Each number is 500 + 40 x the weight over its row's rms, rounded and kept within 0 to 999. Layers, rows and columns count from 0. Numbers have three digits each. The size before them is the row's rms in percent of the matrix's.

# layer 3 MLP up, 320x128, rms 0.322, rows 307-319, columns 0-127
097:516441465489475469530480499468554474512491446513540486486452451498503539492546549572508554488508489487510527438424481480406470526509467540505520522533456534472504416542469572444503473499428521444470498488509518530468507446480530515548474521467417486425580590522537508563468502571472465479488431502509458459425469494500560514472536523515570506531549459528564557541508414438514487468528
103:484488541514486538492489421504515447547519567483537520426545526489508478497494514489471468523442515492509497452513510523512518465502453435492526564466460445562439563494619474510463443539503494435535483487481418526460496474563488534527485574526429518551540559517448485477498481488555542594510507439536529469537442449481547563432457480425481481472489550531529504523557422522505552487468
125:494506477518579481521429474490480581497483543527507482538561557482497442502486483478486453425500559468508519484554461455610523496468462486502480539542502451518484462511482503503434449568465455513537484438531466554452457509470497460527527531544442497452482433485603539462497570484504521475445523464541457484494415523461497450481431525520555519471538490551539589440513465466461505570517
089:476513492542536488514437495416493526517541473577535467448514528515435460504535527515516469544424489472533489445489477493495528573521468563515525493436411522589523486536453498493509559521540559461484455472556514524544555438511532512574457492557516477480507507492540558449425507493558455532476471398528507579555484476512507492503600455559521480522503507492510485538583443458482477500513
090:475510551491490484439496518497500397522577474527505487548511408542497485510467443572486462535527492508456437541463505507462509505463513515556460419508539505550512508542514505466532484518461500545436527475478431525541533568461485500477540438554534521443504473520493480535485460521460486528419535528556493557531409556590475461563487521443510498501451563426458494430453473517548500451456
110:448544513496526472552473492526508521508449471545468457450536519511505476518493548485523496458483569463548495538492522442553464477497444470521440595572459555487467514522428447533514498515550476463457517398502553458406481535457510526490464488499581436539560456435481539516464456468450490488481517496517556540515500452574489514461419463459498541511465505460532458512502477392539563521501
117:447516497499488484446540487471474494469528490509437456517550472545446495497493467489541434472486465520513439550465512504503444542504520522608501598451507483479527479451479475491416509522414594524469591551423522545554533477456526474432519453503532499500554500504556499472522566550471518462416559539410499557475492499468508491462572552530542488494534494537488466546494513526495468496445
104:498439498395513529444501522517471459530495510557513506535480528550533529467491516524510496434508547505437582529522550446466457586471506471615506441470498521445483453489489517436511472565500467508484456476566462502424532554538447479559518460529444524426425492517486523501535494513557527523564505481560469515446477495558488495559530459493502510517431462504483603510536541444508516497529
106:490514503455490457502485505501499542523498544492534530515460457467468531447494438496546611560495445520537464497534520495505498563505527465477457578444511548437505565454427506502421474533517541605497474540484448430567517427534501454433513487463447486471461498525528445541524457433592491470545466527424494500484496507525489582494474542525527511553528553531483453522548463509497560498532
098:479552485469442556481528525473590492488536561472399545462511473526599466521498506489504512483503502510510594513487502534501498475581517446498521568484557476489509485547507553421508500568551474470429486522524566512436490435496496500595517471484502457496563498588489485481521514544451501442501521494505522557495478486535458525487543502485529559426438488508520598486488411462502472458495
099:438515529517535471522453458504489539540402528561487451436458570497545490524531480509505458503513545502416560511504504509454507502524420508501523489470469490478525490487541505483487548424476453494484595505511459520482420578492504486401532536475550614534556533479442442523529428570537459454466548445479483510507514505477512451489550481529471510493479528532498471460459572508510589504509
097:489504400492478448510438530589564513505453461507483487526478540487433515512564599484442484503517518500442513498564534461585426539470485466483484485479524480465496492489422495525461542506484468561509560496456471447481485501496458524490456592549523491509414562440520471481539524539436530453465414477462468520518448483535451506469498489495491476540413420459505462529475482493493456517460
096:542511483508457527483452493530485478443472550531510467438515568542509498443537534446470475593484461497484492529486505458443487502475570495547434486556520528509463586583547538536516462475476461440527483535496516495464522517579517523504576468539551527513506493415519520431508514443465386459576511501506503520453474495464456494515467482498600516489478504431429516521559462528555523465449
# layer 3 MLP down (transposed), 320x128, rms 0.298, rows 307-319, columns 0-127
106:467421565457473491452490435467415531478465560532463517538486468486509522535527502448490490432535504529566463536484521454568563455482500553583437580469483517479480550452538536545526514457463519500548541477526493555496472534538525544511557503518479449537482433475476501508589459432541455452539455492478525540552506522461507486488474520439492521486512528455520468386453517451503533575501
106:576478524529526524533560569471456517514515454541518531541490479437469489538461453469476491478493467482534482473507501445503496488472483472445540504478572477547426502546552469541505448524482487625479587492446518474491515465567559497470539419509501506452479510481423521466527569556531474461562566511495519508483508498548560490601531508521447421488490481453514471439539517524489414512449
110:532482467526484526507436513502475550518468521561460542486556567484440529507465602448454486447441533461478537534517453461541503554447455491575462517558443556558455437512491528478482463549487424523462588464522495444482566527483524510511487434465490522463457448507570482449493575457483506472437444496558504485547538513440498513519476414479496552539552494484526488434495527481518485499472
091:548483535465484508475551595508492499539509477533483488483504580505565539514464446577513554519533523546397460536535472514579425433520545484508495491510507510450556557488557480553578470494481434510441571501454461447473457549507458482427490472473494495477508475489482466498541553512554520454478518524493532540497550454456475531503493421432494480540443512530458444476513565587468476474506
099:491517385495488526537505530440480546455402515434491501406580488477480490494535510446535514509491476441530512501499492475497525461501529442488567488524457529571532504453463495483540528526427526547544487490523575475405511477554471555497435482525549479544519562515543508519525504485549525533488417481434534478505490415499522571514524466495545537548538484568529563527538534493431459504489
100:510491483426492508477524428596515528478466501525502524492532605451441478516486490423436511515455560540472519475508559504431506525455526501445589529531565482575472495484494482495476463485523500596567542486504486530453531466489446498470460503494469536500451520546522523420505470478490492501517493497525489451464537580457435527440539486545423580454519453443500544500471498581535527517475
114:492572525506455494535505439487443469535485501478486550490473493573467543455505535458476488512433458507535463458453485469449438483470545465449478477484495466442511413557452495447479557546433471556508562512529482519485460564477430528565491498505552479474572551518425507500501463488583559497523536486539485443534440519496514560535464516482556442544513578543443516542506427509480553484445
102:441567526542480387411484508534529547526558499493465460470483494498591521517554463446515587469436483497538524493443558489559498531529463509481529477504474439506469463504487449487496468525465509521445485446514577512529430457496478547440478480557509533473545521488529539420522564448465477459552453509506508464525485479531498437479574475489521475465525479572460427458509499556511459514431
106:462480564499476478483504477560481427524481502560424478532607507544519484522510554467569485502507600421519493525493416501536476542494433522483478465524528477414530560556534512450583457485480460509488479504462454600534516526462524522500461483539490516496514555469516442444459427509472550463511449448441483453543496451467422468446481539492527483555476524527511521527486510480484508550515
102:525536482498531490496531500488456515537468484532571463560514474509505484516515496501499470489533473544508486510522561443478511493464519484491518481437412492515475429469485453572530501457501587534477485410560547456505431466475528470478472545557477455503435557520540535529457495466552495531485549566543464433525484436553525348485468516470448480498535524398508485459490445534445468554513
096:543516504433545438494575503491500493522469462464450497556478486555469477597451507486527448547515474391539521524469497500561552484501469472478474462559495456422475440507516547478497437530471503527495475542531470449518513544520532523506507494463502507503467511451509465453528467417514555557477461486505530536480501494474515523530437574447564519523538461407518498377471538525492477559411
106:524494553539469527510527464425537525532492515497527490490505522452547529512530496535509483540501547535456445537450552441570471489499514488470435531472483469541451547460466515527500389512456550484572507631555437482559561557464520521514463548479467479566463571483511540517511466499506416548581529495503515524548486517429556468454504443480428450474469517482509475494569484539480486522488
098:543496498514523477521521524501555544500501520522482471516477490567621488444504519532571548517474519494546517498444554571468494586468451472465582531537504477511546533441504486538441497495538517423441500503468538504558446509497484484527528527466418446510521504483510502561437531513448494543434467566476518495500579483501512478565427547518440491522511472560534529414536492438461437554459
# layer 3 MLP gate, 320x128, rms 0.311, rows 308-319, columns 0-127
095:535442474452440449488522467444539492533512530526444501475549541517501421513506506522569481495513457511472526515547532465519476415478635511564546520489545485503477485476438509436555405541568496545481522476537528497491541504513448522481547455461534480477494450529470499533530483470576586507549497517455534554491546558515515423487535515510435527549523501527554526599478490528467517447510
110:499511505507455474462579512515480466542564474480453534529442462540470518499490508512533534502533394577448520476465533525434473484537500471495466478501533548538530531521535481464539544483538526476471527558443538444496506487560476547472469470472577534561530577545452456564481464526488452560514447515508532513527551457528490525551585546495441527528488543459455388552414522503545494453497
099:484538490494447503552557470462473522461483551469451489511443477482442486466489504477497542464520507540392498500456488533567501407511526495514522494470576514515444494516463575521508423517488402476454560541452455447497509502537479524544543417471512453531504480511407478530532524528516457525526533558468501549505614543504496533520446579462570498476498522558432550474514503537476456505510
099:550522453469531499518456501465474544488443527443482567461515547469494455551558532451581481463522519405572551467528474501496423522569457460427543528453469514412479459471456454517467571461548537492497519478481611486439485491537538512553433520493482519548519476515512518483529537483507506491518475494445515502520514521455581547503504496481494459499556430550520542526529505497401496551538
111:483499524538504514460574498524501472485515414526539451409513447514550522547515485543576532509541480457492497432523492496437501529513461499523525471478507571498551496454590495431536536491498522506508402535442523473590489500550508453524511554420511559522547511481385480430485495538505470507480500503494528514557475502570492509514464530516492472496487495461459458441590489610477491468522
099:475563507490521553460444578529574557480563493475571547516507573503493491539459489514539463509464480502470552546523499481526538394504481535474552459537533571502505467586474456561513563445457500487498466511523445504519489450509488519522449523444559515495466480479517519418424446482448514491478462468517537538487466479550474589571387476529547504496452569490494506538512530538507487517514
093:553476492423469508466480482519499431518517471532534515515417509572520536522473522468493495442564475466441494558493510510498522539558514469496498462465543587424421507539478519435490497573478570591502402477488455580471485566494484541521514454516508520449455520549463523525540448496546486567518520549559469531470451521652508506486525502502506492496486505515460508527545491490473508492531
102:569524422430412555516529552460446498494568546495427463474483421446443426532571494598483515498539551508528468499507478463559514563531579496481449478443495454494470486460480500489580493528523446497518488497521443477563438499543537551531514507538555498473492498470497485522489520466557501474529550541499523539545489546535458476523471602486513459502522535488470492544542521575473471532497
093:554532549458479509412513459461519440552485524455432585419522538547529514553496560473498480447470550538488556529526476480541527469545505561490471511444469508513543535545449603542470513533542456483464439460525557471521527517515508516469540526453459463427487502508505537425437519523415498534545501527485523498526478481489528514407493562443512493504491538488510430479438494482513529438433
101:476464468513431430501443531505486572495566518504499495458512499505538532479553540523497519531481454460505492504502478554525557529490585490481497412542471493466569480476481388561481474545561540491437514496461499486485505496500474551482538552488485414487483459467597479472527494489541505488480403464484512448471531535492417511509534447473454434575511544562542467531496449439570517556492
093:560530488499500505542505532437494509436507445466520508447509510460523497508574475521609529485486513511520494565479488532415459481466510487528556523489490487605451504424545535451568447517490491460483511507518538485513492492452556508500558483496460494528559480530480505501478526410549502601537536444547454487580532549529485546481557524446563390500520559482468529511510507536447528439516
102:551504468528517517528508509532462469526508478507495469381491506566442527506530447529529493505470487434516473528480453534560503542446518437471487472439552476524468512518510476431552556569541512467369550498564544513508527512527576472469497476560556530486481462503415547534510495423456471501464495477488518513508565509561496542526511462505493542477483413526446621512469521509518539481507